{
  "n_head": 10,
  "d_mlp": 832,
  "vocab_size": 2048,
  "norm_place": "pre",
  "rope_fraction": 0.25,
  "beta2": 0.99,
  "weight_decay": 0.054,
  "lr_head": 0.00669,
  "warmup_steps": 200,
  "train_tokens": 692400000
}
Each number is 500 + 25 x the weight over its row's rms, rounded and kept within 0 to 999. Layers, rows and columns count from 0. Numbers have three digits each. The size before them is the row's rms in percent of the matrix's.

# layer 3 MLP down (transposed), 832x320, rms 0.168, rows 725-754, columns 160-319
099:530522476528504499545524484507463501497479477492508522527485487507507424446464482492502432516475514479470486484509503508482472495474469524493510514528522527521535540498521544513498506484509518476493478495503508473491485495541526532499533506521490498520472501484500484523498521539474513540476513578494488530510509502493529493500490472480490491485564503539441507506543477491493520510474496506556510516482471501512506521536492503494471475477433490542510494454500492451459534480511503
101:435506473444482508495558560530502504458551509511472479533538498508524515528495508474528531481498542469476482488497488518454496459514516475482474510515502460500492491507518505496524503552483480480471499503462515498495475531506486502497489473532541481447487497536471513501473516456492518549505502529530523486464489510526485505506478519469479526527512518464494527529529506535505506467487505511503503521533475503506500512493543504454510537524539504514461491495500486516438488511530544
111:498469522532494513520470530468470479461487511510477516524521502469494474502473454466469517471521500502510566535482544500493483444494489529506469545488480527523528513516480487508520498483511526540523516511499511515508492482499492518492495510470468478515510481486504507501466488486457470481480473499513521507472514453468475489450515498525465495487500491467476503540530503479504490520520563470561468556505544478526497496514531500515482532497491502464502540515483495528502520549502471
103:487533512522489476529416524494504491510502459505486458545528521466532495505509502458519486495486498490497486471473500507495470533483465485526477545489522478524513535534510505516509494522477500498502456468492507478485487489516461545532488513517519470490505523487488476458536465482462556517525525503455481488459534471494487472493529507515464512506498497484483516503516463504465527525503487515530493479485472508516526473451513494522486502574500505536485469519515494546566467471497485
094:452501510507538542455526494459531510460510482489479507520497492494462485474472443520520499510495485507488517502506511493497476505499509483505525481449522504495492506508526543559498512514508496538528466491520460504523453487451502507494502473465463511469459524521544529522488533554482483497488506526482494457523505532504476518492500499507500495445522495555482436544501510472546466491506504518488483514523533476513509513474521483508473514530521489491512511536524538497493511470503491
097:543469459484524534487523448489525478473474514510521517520494435485488502513520508493490511495481519556514498525487454491533486478439536503520491499500490497496447470489497507499493543461459503529514507556488499550506505504528522503516497496468494521520531528528489500490510500447539457476510485541535487471541490510495540489521483526461508487484505496490476504559449477495474473472489478506514526470447483465529492517481513478515503463493475488477466491499523437488434493497504504
104:499485480495495463510525523481495535504505509478488493486498572485472541550531430515506453501496516482499483483516490514487462502494542474503459459494539482480511537498528501547490498506521502515493505526529476476516518487527489501529539490521503456501531484522480497471486490524512499537514465502527465485472516487568496454506528491508536511488544492511485477517506470471524459457474501514469474516463499513509510540477522518450515528483471483510489460484482476477491460521470530
108:515477489484528489544491519443531471484515555510439446498487548504514487492490468479496501515502519484518501464514499501465540470493539492526516491476497484544505512514515518496481471483471511480481473484470441547537530491565527521528510484489552504470471518469547507507520542480507462501508487468527503514511534502478544494525502467494510524497500447462492499511541485473491501500514509506480507493496487530480493528466506500492516524546449446541497562457516510493504538472488482
097:488521490461524500445485523532506499499510464527537486490513502488469504502451579461554488519515547475500496494501494457512471524468434491520553488500467470493487518500504516478529494555478463463544561468510519504483519492462488494503490536493516493504490521529499498491476527461484492476487465490465489492507502463513496525516508493516425527490505486522520523442518537506508536500528516493513494523513496517499509479502485537476494460509485508498506451527525535451517483537517480
087:493476473505489507519512462465505512483500586543485544501497495519459519549473534495522475484492510509495499509490495519479495457501480502492493483447442524471496480624517495507512494455468465502556484503531464491526486499505499506516470484484527507516485478548462521469542489463494497469453463526500487493499534487475500490511523446513510537526475469454518477494491496509470503513524479514523459516530483511520492460517485515519549499483451502466483484537581458513522473510505490
100:446474514486478504481510520510552528486518503482464511532528481507509506485508530521476492501500551519497496515493475518480522494513514440505489507505494490492505512471482473460434504460466457517484520508503500517520483500518492546521504550533513586492478526484483496445466486524497492525459491541508454534519495490481504539496499490535545514498529507584523472485474495460485530519460484463482475473462475536521502457461520488521462485509470524473501472464503503466536492459507513
094:498505483502486483502471477508510502493483505541519522524493540519516504529507496534585492470489506538531494497537481508495529485495491450501525536562503454533495524539541477531493495547525482477491466488507511490469512476479518470494461490494499475480461504503538533496543527483474548509499501473506498524477534490532458476478501474533486488527500518508502524476486488495525547475517505484506472494465556460452484536524522508471539520490502486492481493516528462499523520498514457
105:506559468490516517519493468474514507494508553495509469465509516491516524504502515504492512483504543465484451539482493529501507465536515458496470543478467518501517500431487526474485512464488492546487508467487508529471495540504474485507458468516525504532465462563503522514505496571482475513503505537503450505530506459488451523501490483485465462545536492492519527505495504522521487449471486483527483522527471474505486502528506483482479478496467490497481483434557515488471476515535478
101:490505507455523504508502539514486474507514486484489519457505484519513479532487474490548543478558509494509529487495515517525501509494485506521517513501515485461539506550476492532482476495475487541533512506479462456528495472496520470495477492489545485519559485485514492495489452491532490474471455523496491508520457556508521481535505481554525542538462503507533492524515497488508532519492515491476501497531508480548453511522480452496541537476495452478516516503466509506476555538534480
101:475494525513470471456513507505468500514481478524544494472496513470514540527509498464537505484507529514503539546477497475516488476528517470521494527482461509447468521536488436486453506540504457478484524487523491490535525521533470504459503472538522458546477537480524478526517485506536470455501501459508517472489531523495499495503506485501510495502491505500496547562494453522456461490476436482495509510535507503494502494497490470477456494487517537546506483558486539520543515431511503
101:475480489488544462489489549524512510551488522473490485493473517498507454494419497506504511454484521495508503552499567463488494503491480504459517466512504467555509509500521511545495473492531533435484488509499506545520458473511530519511520466486500464501492559527496456505526499529469519492501485500509543513502507498489468532511527507500499506489470500477529493493497496483428495510479507498480492483502503514498468514462544504530523480484496481537512522477518508518469508505488483
103:514468527501526461525495520528539489529477482485525502483515504495481520496523451531493508512522541509475546468512506543492500482505436518518477520502504515460492484474490518565562503506509504517498492539501520496502487463503572491506526451480530429484497554514545477455457502509479513490509487502505483484535454518514512471493537455475489500458458504499470515538522497498519522472543476474515507523514498488513504480522535491510473525498498461478513505488466493486477459524480523
101:507511508496532487494550502536497481513490506501533492506515498489495486532462482515506536507487479510526539523485478458509549530488492496488495527494472483508485470494488514506509483540484476504506513532449511523543547472537511482510476489499520492495512471514481491495475528472515517503501496509527520540479497511501507468515470483513530423480507512507491498491460454493557506514524504510556498521445530510471553534522491465483464513505483476515510535499480498458501481505487548
098:505520511550516485492514457510511486465485532482493529519502486455502507543481508474486489490494508498495538466483521471502541473466520498502519516487484509538523544512534494484471521512503491515485454528549531468537574477535524495507517498485461475507510510495491482502497538474441481508486533495481484498512507502545475527472495521524515477507522465521498498528468502483523485512507527478523495504474452459480537467494488490470570488505555500499525468490495463535486523534473475
102:474472458443492509477514505490486479504512504483514496493482494494504508483493491494499542531478485499484515459528489545456499469445445506498503495474526511472493473502520530483508493484515479491477512507456515542508472505456498509479495490512552535470516508519504462499522471520517425545506576519501510436539501520493478479517522516489516518537466512497521494488473521514532486521508523468470497497531515497498560511523514481468477515509488512508465516506540470502478438482483517
102:496493538495546485509498508527487518482504505502491484437564485489452496523506490497478517562498510518512534490480500526488463477516467537516482454484467480502532470483496513502475472538501537517543519490514518498488454491512493464482478464519482515508511516461494533451467494483484523475494466544546524528479517489465469500525497506516504476509504469506488521500526509540505528536469496499488456514487447500510500499470504503486504487487520539452490503471457474490556499456474459
096:504482515496508493482470487484504537528507533508497511476494500449505499486524478495522493519468488486511472534477475497513465473461567504503505495510512482492535477489540505579500511506478484539478535555523488527495487482478497459472498529506519513481510486526488500493525485492522535505469495512475473527469529492478531531457544483474503493479509485535528495522483546452507549458546503512480480508498496493499551552503508502586497478509450481504496482504528510485534481499494471
098:498481467498520479503500441451513525491526519538477520535529475457504503483476486466531496492490467529519509485519489495487496494533492487472490497540463508476464483473502504489529530523522472476507500540547493495478467514485521538485482532538484529487491490511530504461477483554537481507475495515514483498509505507477539589538494476493471468499484508484454513483483488520493488478525538449561455517461516481530497504508490466486559532512482474502504522507485533500492465517482545
096:489563471497510479484477491479473515462489472498515503459489528541522495479499461473467490500528427473478498490485514480495446496475516439515494468494468492487512504477517526499497426502511531462505480532469446460528528499501529493482510504509523493491531462508497468549534496570520494472516547495528530477517470536504525489470491494483484475490515513487503490516490508502474509491501494537485497509489545529490501513537492493489504542456513461493478497493467509488458503496541479
100:489545515486528465497503517470523511456514504502520534454501508477499497475525522464533507514545462499497486497503463490523470505490468481507470524527498477537511508489520499440517493508495502500512496495504494523566467483526482471500556492495492506517501511483491524563573496528520516499490520507521489503513474503462509490495490504522508507477501548489518498484493496519501511522527477506469535493469528543502530499516547503504476491507533501504419512498507537532519500463512526
097:496476477496501459518510472510496494496506514473533524497501536486496486488485513554510517507542470568510502543498511499508462520493534481493495522488563509516512469477468531509465501470490471479482525506503504506506495469525514518494532506496498492502496512513504513479494494516503457476504507495473521447507495462515509513510531494508544511510482489486466523492495501448521548501485515518520477493482485557521507496544547452525515520475437464458531511496535503489467498509496488
098:541453497520485516465443521542536530520512496502517516500503518507475532500495522469450483506472501546506495499516480444521494514487483470500510498485505489538472514479481475502539500489473545509509485489496492469484479504507492479552523496512517556473496487500502517477506521518475477524492516505462525498462491515503555478501476478513490494509506479482481467517467513512503439450508517504507511492504473455494502493438494496481491446546464518494536465505494449502495443509508532
089:514507490523506514467524536503459522490482491504522477479483501536511499503533545518461532483510524443478516528506512489518471492534495495525507521515506503493491563523528513513501479514518469507505502477530440534509510490496480515456469471534489478494463518457506540487490505549531523453465500515493481456518517432495495501492475479513518487538465442485521500515506508493518545517506528520476507495494521488498486474515499484505532499511509509473546468499541515501469485504494538
099:471449443490501499506491477501480507503484510466474482527461506545461488463499505542463477522509547492524512477549486501500495474485491480494524492487520485474535511501483485460539516444480475534491513547508568500534497538469506517519471473526440522502494445493481542516466490466492502492508474479445479481508473514496475473519473532457523500509500506514471476482479490474464496501500487520460473457521496481482522443501500486541522505546475520527517488494551499489491482526488480
098:481498492517494478444499525519495513524467510507506502476481490491503490522505469532474506513516487504493511527498521482552552485479519469497521505487510490518452481525485482503462500538495436465480490518503522509500542463526513486486530504475484498525496468451469455517537543541482530522480523529512530504541455515497461496513490475478517503527482502521498499506507460483500516470502440472509500476510533481511479505530505486490529482480529506507417542459460497452527521487487566
# layer 3 MLP gate, 832x320, rms 0.185, rows 726-754, columns 160-319
105:504497505517483445539509502504502498555474498501504539476493562496466492524476525488496516477485526490499469501562503494511459491539501468528523504511538477550522475493469530510479518483520476551517508522545507501489484486485549496529495533462478545527491566517445463470484514493485457461519508546451527450500519530504464511478487502490498505505509467495500494504484507526506522489548468462481474538495475516504498460483476510466511479509504535501447513524479518485511543485475533
100:510486524532491478541521442507510487509519497512541488516499496484523488489465514526495487540545503512527527479471523481502491478491475507549460491473474487479462491529511515522442525498541492464481480485463508447500511493434543504457475520483483545500488440491467470493456517512503476521519526528512514492471504467508506516487502525495484504537508473533473499506496517493500462498544454526526505527468531497500467492528503532479437524507536510492496514515484528522512513528522509
093:525496496462490519490520507526501532513535530495489508477520505519459523507498471523509485512486504487532485510507562470562509470489477445463494481510533470518561494480501483471523525460475512501465514480457541485506506535499533517498503497461489504488482469496510473472483482534468509470490456507522505452496494487514512524472490510513506497440562475499467498480553513557479527493556520471505525504497493548463510506542485505494464493452526482488480488485514486480505516528489506
091:491508467478499432490433499539518480507451473516474520520463506481501503488527494517515535468461511513477507513455479518531486522498480486508514505485493530529494536539501477471507465463506507488526492516503524521508510529506464509505469518467513516516499432535508454544522510512484454497517476504515486485455500477488561477502497475501445498487480550500485499517488477470487497538505519536472464505556505510482510473531499520477499518466517475538496501465488506488446514528481509
100:501481475480458477493509487497552429508526492502503477496483484482512518477486471512467535499497520508532538469499498500502461457511466501442527527529471498503541505496500475503535524516515503511511534519537454488553506511538450465497469479493479528467464515518497483467485512503474541497505512539479477530460497479496492500533512528455463489503448526488465467529494465482530518439496526512440516502477487561521487504522483533472480462472498481519509477524519540538502513512476501
099:530502494442523537515546507530539532509518473473508507485490494480491525519495491470503509522504500521578510454543464533471466462534470514515492487485497511482508532517489496488508494478483525493515513446472510480520484548504540508538505537457554510482492518499495517481494505506474510519484507521516470528536463506471465512467532482453491510533529496454447537484509502531475528481510523518528479523541509471513510466470517509487531500502496498485502495508483523547490492514512516
104:467461502459505510520521521499537517512478501511506506475484518481478491492495506536510485515491435479482519502505543527508446497504513504477499510463513509492479500493500498504427476496534484509461475477490508487477499463499513526467536485469459482471511508521468516493523455440531517557519474494502508500509522476518522492473568511462458469461487474485538522480479491487493508469467526483499473522506522503454504493528488478534472461498500432465467493485466540477499491559510512
096:516484481453528494471461485501457523497507490474493550499506516458481556508505477503501550511462526489529479509484552526497491494574463497497516514509538464550535540461534506470514424490505505496495498477515476512435464467480492498532531507487507508527499515499533531493492524464497442451484525479454501511483482509509503505525486502533455517501550491517485509494478492512449471542511502507488486478502519555468512479518518528504486479506532519443510451489558537513489515439537504
091:507460511496507486430518520518468466495508437497500521484481484528508458418479518504487507476424496486538503508485536491467496492527521477483502482515445511497538568501481496510486517566520532488504517482493515492531506486499469486463482471493502466477478494471508479479502506515523511481525484465465532472531485474485504529504495533479479486532524534525478524506517518502483523548518505455503521468476499526519475478435479502476474508495504517498517484528463533466525493509463535
100:509471488499467455524433465530523515567495482543509450495530524517508481501482499468505504506481474481500502509508559519475497497503474483501491477488569522547521508500522475461484461490512546520491452515522485487490464499489510481456522483484526540513493493510524501509519513500495463500501476505488511525488505503517515464511453530483505475511520508479440545485528477510479506516548488520478473513551517500499512518494534496500522468525457514499461450491498530478502500548529520
097:519480536456479502486508515521531520528514496502476543490505488501500498531545518457488518523511510443452521517477478453504481505518524496470523489493528472507524493509475528486485522483528529479476521491500484476498503532523484515483481517512520524485489488458512480462464528484501542531489518514502535502537466514506476522466578503544431484488507527535477477509505538503513508555523541524451508489508485508467503516464501544518472498482489465486525487502507486487517507451460481
106:515544481518501449459492530475530549454555502498548541543508496495472500456470514571500473515505501506481543546507522505555541475537557538524505485505529534511501525509486496493526510473479471485478474517517515503522522493473470494479490506531514508520497502483480532488493484467531464565519500478451490484460442481514509541516494505511454501432551557444494492491470490525493495486476508517493468481525485531490498537484493496482507484491527481456508508477512498490468483541470511
111:500514484520492506492549540511490479525477440455456482507471503473477502531504528470471536475487479500529556561550546550499500526519465507505484526485518483510517521502474493507532532484448501484493494548516481512529513496488457483519488513432536502559519488485521491475473525493468524489476528483509535487508491497520516506505491501499531484536533500510497507507502482468483513512447492506480494492476551543565522506540523519515476504520505482512520459458506497517491431539474477
109:502521511513551463481516534496520512528507465530506511518510467464516453490445503484439523498480476477495472515525539515489517501545490486450532493517474498512479532518484508445487555454486494481464455464526491521489507496512504510509565460504504495496467502469495539480526478499512431533500501466517524541474516484546486529461477463550489494488521544486487463458484488516449496479449472517520540553471481484500519540474499477525468523519500529506474478507484455503512462482529550
099:515529542476515487512483552505502472537533488517513485532566491497512485495535524532483484509503484507528548529538482527508554566491530510486509508477498516466494521469502544476562490514512480486514479529504509467499515500529559499484471529479459534460510508496510487485493466480461463496524448494499521546485489488508548490545518484440490428489555519476466459495515513480515484511514476522528480505522483480545531488457498466527511450524514501489507505476504513500543522468532530
103:535482539481469478528501550454530505474548463520525559536509490518530555501502465505519488459511523491500513510494493477529511510532507542536518497499482470521515471457533534516483491452510492504529468494441528548495479530519519512494483488512540537494486516516501483503432497484467484484525572483523510508487538484535505496500495527531502452526522474510504498544521494507523525481532515491531510502517475498520509514522489531541517495499512487549493508446470497481516472486494514
105:458502501514496482518461514483497501527498559517499513503510503534502516524498463499549512459541518483531513488508465512499461503523499501493508527509460492548476559513544524504481462463527533454530511475478551467546483521484501500549504496527497503567561515480459461515544503464492504470498470484506459497478541474543498504513532472488464552513553492490486497472478538489514474504494518503503477441508472473501487492494474488514540511515515518520519542480519483518446519500510498
088:479504469473505487475461491485501465513522477497521501531497507497482535465469495515532537515517475498504520504516499511491548483522516489494500522505485491479516451528522519412485486465524485487483464489565479546497488501464533513496489505498477500550502516500463493494501487465506518504559508485530491542521501474481487528474483532474494501518505483510504519483519511484527475487487520489471541510541473500485551453529539467507544468474516502520500511458444544500504506545508473
096:500517511505500521421504512500523480512533509493502450487487518488516497492538464527494502528500492490500492534489485499524505488481462512519540506549510515472531482502513494508527466513523507530488500495501471478492535468480510516511514464458529473483491473523528494440513509464480491481504500504503511518539533502504498535467505481476493492441501464479454511465536488477513577546493497514518519521487539501469507528483493485523485475493454488448512503492452472517504506495510502
098:508506522514498515521523477527527546521481518484487553500470485491521490508502495517509512551489525493500470535513487536474476462538476519533506492508505530468495543477528490513482470536518541491513506550466481465480507482506545504506515514516522512551491534471487497528484487538522534472563463486512503465481472506502490513504476478518494520547498497482535544483489481510527471501535522525505527470532497535472499499473453477477476487470503481492516525495542477527534468476518478
093:463433488498526487498506503474527477497479458487557498484469492452480528513497483495520502509481489481520448483496476528540474491524506540524506518488521471475485443500494482557495488477519462474486545511487503533513471453459489459444507522504494492535523496485452494493540527542483511557503513551500486523514481541502497513505559499496522487577514478507482505544513483532523501475513549490503501450528505502479489480508522533529501490473489498540516506461506472528504523495484486
095:530447546491502444561503497522525506476499492516471501524525510489490493540514538490523475485503520477438523537496496505505543469469486515481484500510487531515514513493513505469476505545504531486456464470548451507509524493530515519519555534499455479538467477495459492499510529490488483488561510499473495482529528510540503522545457476491459500519524513450475495445476486505510535493513563510494502537525490490501507514528530527530518530524464520460490518471492477493495540450496480
094:480503491565504532505494492484491491476475490529504537540501487512504513456436518518509514502487437512507499510484515501460505515533505507487515523480549535510527481531526502491498507480501523486511504498541528517443449498516491518491467508543486477526509498533469496473451509498450507525510446485514542520509507545518531491510529467545509521573488491516535500511507512531516496547462479505534487527539520533471499493529542450474510441522527534549544512490497487501465528537476496
100:501537496501496520487516481570463480494472532524473512497537531536511516426532516517489536479499485518497482494487475480547507519526515535476529510512531484523514547500485493493504460481513516502488490519477522475437492484506506503470439511475525474571496505512488502483522512511471511504513522515528476493451506499503480491507477469512490497483512519516411492482497517506516502537488536477527449469520518512529503486518517498464532482480466478487507499479505495491486474464533487
104:505497478492504503471494540524486491515528488507507481468498494434481539565473516486514504508506531503492530517467507547459563493471477510528538497500502515526501443539483517518498521478523473528579495469488481487535487475513482490476531492527533481523510529517499474452481487476510468551480436494515485500480520517505453477466483499484461491499464492534491482498467445503522523462496527442503477447485491498511534504491524508486479488492486521518492497481469541522513529498529499
099:446475524494500453498518480518503489490575494533506470481525486490509513467507512561487502540481486434485528517474489465516440488494528482510548510516468480472483492464512518495540543478539529494495484485469481487489464505494511507546521517523484501518495488498533532487497527517500499483495494487510484498487494500498566485506483410539514455518504467512489532478516476520525473533535505471477508538528490533478497494482489503466500516508494523510525516469519483533497510536522544
092:474480490525515499517503490524491443501463508493496507472484497474522432480490511517502523524506515449471497499516512491522486510482516495495549504482493487487508486492504514491543525449512500529515521519511484526474434486500458481506445505461513503509505498455481485501467542507516502503502454466553509486467529499506507494494449511512513561485527500473527518509530473495466488509523493480489466526531512509491524510518506505472494504473531464514494497464461495532464486469524464
098:461529452493503489505467504515507491502526461470455510472503489494526487433455515520510517535533498514479496465475542495530519511456475485493483479485495531484477497525473506510476512498491537467471514502497480527492519525515550474483482502520514525540531480473524557490496532539512549497530521574492504522441478491481495504524498513513541534496484506498519483498474523513513531503497500540532491508485475506513515523485497524529498498532461505483501477454494469538506486552475505
105:514498566475498511521490493520478465544472485485492517528464515477488484506477456467510520481465543524479521465527515512494474496507525509518512549457511486542531497507511473501518493476480518534517473491479538541525470492492547459506472525536516514485478500451499499519496517484540456514515544489484498527501520512476475493486445506529526503496488523492485465520525477531461510516519465519496495548476507481514530461491516580492484489491514498473543495498475553530506522491506446
# layer 3 MLP up, 832x320, rms 0.185, rows 726-754, columns 160-319
103:503494536564519510527493476484488512528488532480512520499454442479476513519496511462521518521483465482541491507453540528487465491519489530504468499500446512484560468478494499477489455526514519461509463519518487544534489522503493576483509442497497459551488489521501494485522498518515483474480497555572479515506481522494439474533514508513523513490504471507491538460461507501513470501487536515503537509496531494487527492499490477453501554492480500473501511513515471468527507497496487
106:519509529528478477494527491520506477493527528518498565508502557474521531529459507521468467517478504539462493502492504496478470477526435483507478523495516468483490483507516521522452507465520457496472470550440502519530516463492541484437518548502484524492486464514502470479489489528544488497489509499463525493479476456544522552489464455517536491506481473495509472517540522533512491494477451540504471508502513469539454575557477514524543553521530515494531531534504472489488507481469528
095:532514512501488578501481486543503462495480518490513515496535465497509527499524485506487519535475529535479547511541512505483522504523532492494510455500500547511520508513519487527508561523496470480460522495477449482510497533489484513468536481504503535512521517523448504529515516498471560525492508511498522477488543499471492501487515486459515528517520487492468539488532510475452456588500485531510507502559511491515515498534497522499496513538493490488458503488525456509506500499517506
099:505505479488489455487484541547483506541516497508472499557484511519514512504529430505466533529506491492503496527500494495547486518473481502462513523509479524457475486520503500507466479510504546457460522487533516459528427491503485547475507515518494492516484480503513428520511468486489473454501425521463506522461485476490567445477533511471514505578508501505529458498485484519508473503516512529469463484522501515504485470525475471506514533529512492511507518502488526503505511504461531
097:516499478535506478484502493506473519501450458486464524494518526492511522515542481512464462457489471506501472524516475501502516518454507494519498525503458511522476464474508516487480477451522534499526489513482515521558542508454444486460524527514503507508515467447484548479480534504531504529501523487504574533501463494529471493457455499448534502523518499500483529476483446497489482488480491505477458473509502544524526423445532551510479529520493496481531483518511487439500517497492500
096:482493480513513539527481519549550535517530531513491519480495528510481474513517517458500497471517533491487550487545512484482493530487499482504535487476487461492482541553492461515471499511514491484511470506492500492541444476551516516506529491486517544567512496515491484530480506483499532479463518518511490483482511493495499487538509487488511471464491530476459512495496540514524458523531535481535450515498489498522508437496522484503492539495527522505513524489501500567475507451531485
109:559463493520508517534523517503485506480513488532491528538544506519520533485543556554527498440508467483484515474501507497526518493476505500526509453495544503534517489482499542495470465467503472489485503449509550473456520487560470520488498490503479520524528517438553474481527474470496473491465506521525501480500498511501510472488527537468501473498496529484508523455525522485507493501463502518481542517494482496480514534493484473500467469489506477484486499487497521529470508504489557
095:464472487424524529474474490523515504534511477474523498515500481480555546452520539518474492504521477510482469488500557531533509479485519462510511492527476511489541440518508481439461510470499527491528495498514507517476494515501496501554493524454485484511476525523501468526435511497502529470482544536466485509493493516451508553498506496490486541534496527518471485493486504493465482516472457523482538499493439498474525535522542492483519489484486468499519522502526495496477480506498502
108:501461503513525505445516519542482476477461446497493508511489495496495473459486491538526504497501484458508518511502552457481484480509475444473482499539499515488517587480487477489444511555533538513509493446476509448536508493492513493481545478497495472487474474449512494499532473520485489452510483477478500471506470525483489521509458541512449478525527507535482534485492472530495495501492497489509517467479498495499502509472468466493501534494546527485516516508454528494508478479489521
093:520513557496534520486540523478493468493478518473493526514511483521429503492508505505528529533525480476496498532519494489517486457519503503437459528499465535488518483520520476499540452471514508508516493528522492544501527522520536513481522508520517463495496551499454478510496475492493493489504483488480486514485514458481457520509507503542509502479479513457545497495472530483511565472505469489547494524535513510485479516475513536476515511536504524544480437486443538496498522512455511
096:449496522487512483519499534562463490559478473443490502531490488491463490519523541478502516511486505511440447538473487470539529515506539485484530500524482475484507481478499509491501472531492534514504457486494482523577483544521513492573501519505539505499526466499494482496495514461529503496503530534531491491517484519510503520495515485541485530527479556514538526546490517471505512455519547522496459533484490486470533501475522510501511461489532490497492485490496475529493506490512536
102:480540484519516499470512524492536473487492531550516540500467486503457513535489495535522496476509497498428524496489523524498487486484446485534509480511481487474489510473506534495537507522529507488529503540489465497523508511480470507477471463478465504506502500508523485471518526534496511516493487550526474519537500514538477498513512456528480459467532533488511504528499497519471517474530478525470528525456546519457495493516482460503524494482508465500481467483512518501491502462549497
101:525502496529498451531495509545468510536498469510492504528468512524511475508526524467528515508481423496502529506481514451485537521502487513462535496481510515517518478509505497509505508467510539489491538495511474480496501484516508474500537510466529525491481460502474536525509503493471484520510503528517493476498523482480525517533503535496523519525529466464512498486483495483510474519503479487515523445472500434500498510481511504491547521512494518483502514438530539501527449511516511
101:542517514470512507495478528508520483516518510496491489511479541499469475504510500488527474516533482513461478530493501498495500478485449503521532521542495484483501483516494527452486483494496505507474501493539532539455515532489530496506490506512507503542496486475462502491427525523524501536488482466501517580494527525528516487510518511515498498471484482474534518517488535501495509491527453466522498498470456483521492484499486507508496554494520471440507498509503491488504475484485519
118:495444471481517502452493519533508472502496512535481502465502469504512473461528486529492513515507496532515510497470521520456529471446490490509450516519516517521509501497481436491491540494490508477483505444495509526494528507495474514563483461537502480493516489540486458551517472501498520498494499521511497472480473512483464500486514552462503524471521473512490506472487530525529459454495484482516465482500499509511476509509454528524527526560532532524529497513506511505526496458487554
101:487512488516512473524521520522515515501527448504535509505463480526485528481499575512523506490494548476489532521510473499474494522449518483533475480490503490501481453478502538487467494499498499558518509488500511440495504453513522544537498469515467484462487528483536524479517503510519478502522502499496496514529476498512532535449507508536488459527481463521536520502534513505522509524518470492520476477496431476459510519471497529485505494478508469492531511472436467521474470510494483
103:506512503507535473492492489513496498484487512473508520493467467518509482447510497465496477513483522500474491488539486480461508506511500448506484476531490572519500473530463446484516514508492508519487497465499470491517513501475463523519528481526503518489463499492527533484518488484506507551524478495520502521508461451519488497505534519545556509545485499492510516519518445502506499533532490510487491500504491460454489548504504541519469473477463484539503482440506490444490481490491556
094:529484513457475516489542513533516515500498508477518482510507495450523526520467514528469477448509488522518452518472487508518485492481492531443544505526531490489503526503494499525526508537491528470477513484494501511479542485558520463454532500510532562496512496511512507518533459553489502515497486508500533486506517558482534508488497480471498502545505516521519490521550536533532484500447542481532487544446458449474495524511473504523529514464489517516517499516515475445507425462525496
106:488496510476508506539547463463491520532517491442513490471523476482525471497458532495521530493485505472483571533486535476503502512525460524481514488509571484496528499555495455490515525521496496524507483518496479490463513500525540532559481467494501504485516505511486520463504475501481481522466512528489496532545494499535481488464537484470493515482524525540521486460541480537559517545484527522522497494493494500472531498518483518508479497504526516559454508493547512483526468489502518
097:523540502471544507506486486481492449502507535481470526551479499515447476500508504525505501498525474504482474497519482524503494520516504487517504515471499481468450492495469514484509515509525477496494557545483470520467504464521547513497452512485521508515504484534496457476529506501491503484515479510514512541507500446498522524544530527503489511538484458454489549510518506514469486494503488515534491508490526504503516526498492484488493508462518507497554515483500466504495491524524504
097:518512459500483484456523495525512494498491522514447542553475505489532489504467492481481506489499482549504539541551494512500500491487511528471526495526519500460510539513502480489486458522503493487488512507481519490480544523490493520480501506481495533500527481500500523454467496523486536519540500458530497503477490469486500451537524466506482493516527533501511462493522526464498560469478517508473471484510512489463487502497529492454476511517487495468484500502509482503497500494494522
099:512515495471545526467497508516483458502516493488521533552490488519494468450531409536499526515478511460514469489457485455511510476534489507518525505500499480504516465505520523479508521533491490502554534472535555487463509524510490454490511494509493506475476551494493490496545499543510496523525496473494486514482538467497507519514518486491490493484466510537490508517495474480468517522503460495517510491506505487484442479470459490444494498491507525521560524503512504503509470515545482
100:500508539481502502494486511500500494514490492524485501497534491465494498523509506481512516504480499477477498524538505516484525505475493512473522482514475458508507520479530510476501497543486520505498507486486473543539520516489490536507522478473471473474511499508429525521491559473530488519527492510496484495472527504442464520516485464468532509492506490533488552510452480463498481512508498506468445487461498443528507501514465524481496499508481454493474522548462497506520523523492505
098:493491497512501511576496526446489525487509454509483522518445508479488495464507503474543522510507481477501553501493510503488530508501458479463492506454544460478502485498478488444544531573503501445495478450521495532527500518469495477455502514480495478493515477505477515510499525501512484511490464538448511475532479508472529495513517531485487513501493504498541519475507481476458522486458475492478513487480467538479531457510488484473510483500485515518500501481491516494571498522443508
100:492517500518530549479485518491487498504505507537519475443447512512483483485509513548496500466516546497509523482505509538494484472528530491504472531486525503489513506491514466532512485485457486509451505480473504479483495462508497482524522520537560520474454483504551531530542497476490458552534451454466486512485469500492513514512520479496490447458514485541491524481495538497478513461499478553488480523512475491439450501493529480533458455500497510533497503502514524489491517505501493
093:523505504520514489527526544484450453515436510493508511524513548499498479523506534496495513465511482531527530513485473500421519515517514511486521520502514511471489506526482505500469487506469487512457489535442497508519506495531515492482497498516514503478493554550520451487515467548464448501486540476509518518479523504500481486481498482498489522505445519478518438494455525517473526509523519519487488482498519448481509465512480517508492500479485479488491518485491434478514492433492482
085:446467493523517503501508475507493466466458490552494485476507511473514482506487521492502506539515534436520510506478518497528494513511529485514554451497484499472537528517501493491560521451496519454485538511509482518497475489479509478484436520474545501483532504454466514527505526502516519495503474487499537490479542490509504523491451534497512531484533480456498532519511429505456508506484520517452441476519529495459484525523493528484485532486528454509476483458508482520486485512520490
095:517550459538474532473514482464496487500459506490479549533484487494491495503521436502491498514447467464496496483492456498516518563536515497493516528498465531520492489518476506500468511451527536535494492519497485439477536498519494478553505464446480513483517512512490502521495537496521503492524498523481504503480481575513522461502517495479487477518525504529471495463508476522525452514516520496484503501465514475507512481480464497521481530522487470493516482522462463514515518518512458
100:466541503510538522470489541491549449505509497473482488527487516482523505531511482496510496499490492462549497480516546500480460504488471496492508549502529488475529456469509470510475510467496494503502475489511463484490495538443536490509449508449497484476471513486539483486556469479508512468489509506502520523502526475527466475489491464481497487558522490479509523507502497504478499554529546501479523500487514487517470505526494504496532493531470485462500501484498509485481516490501509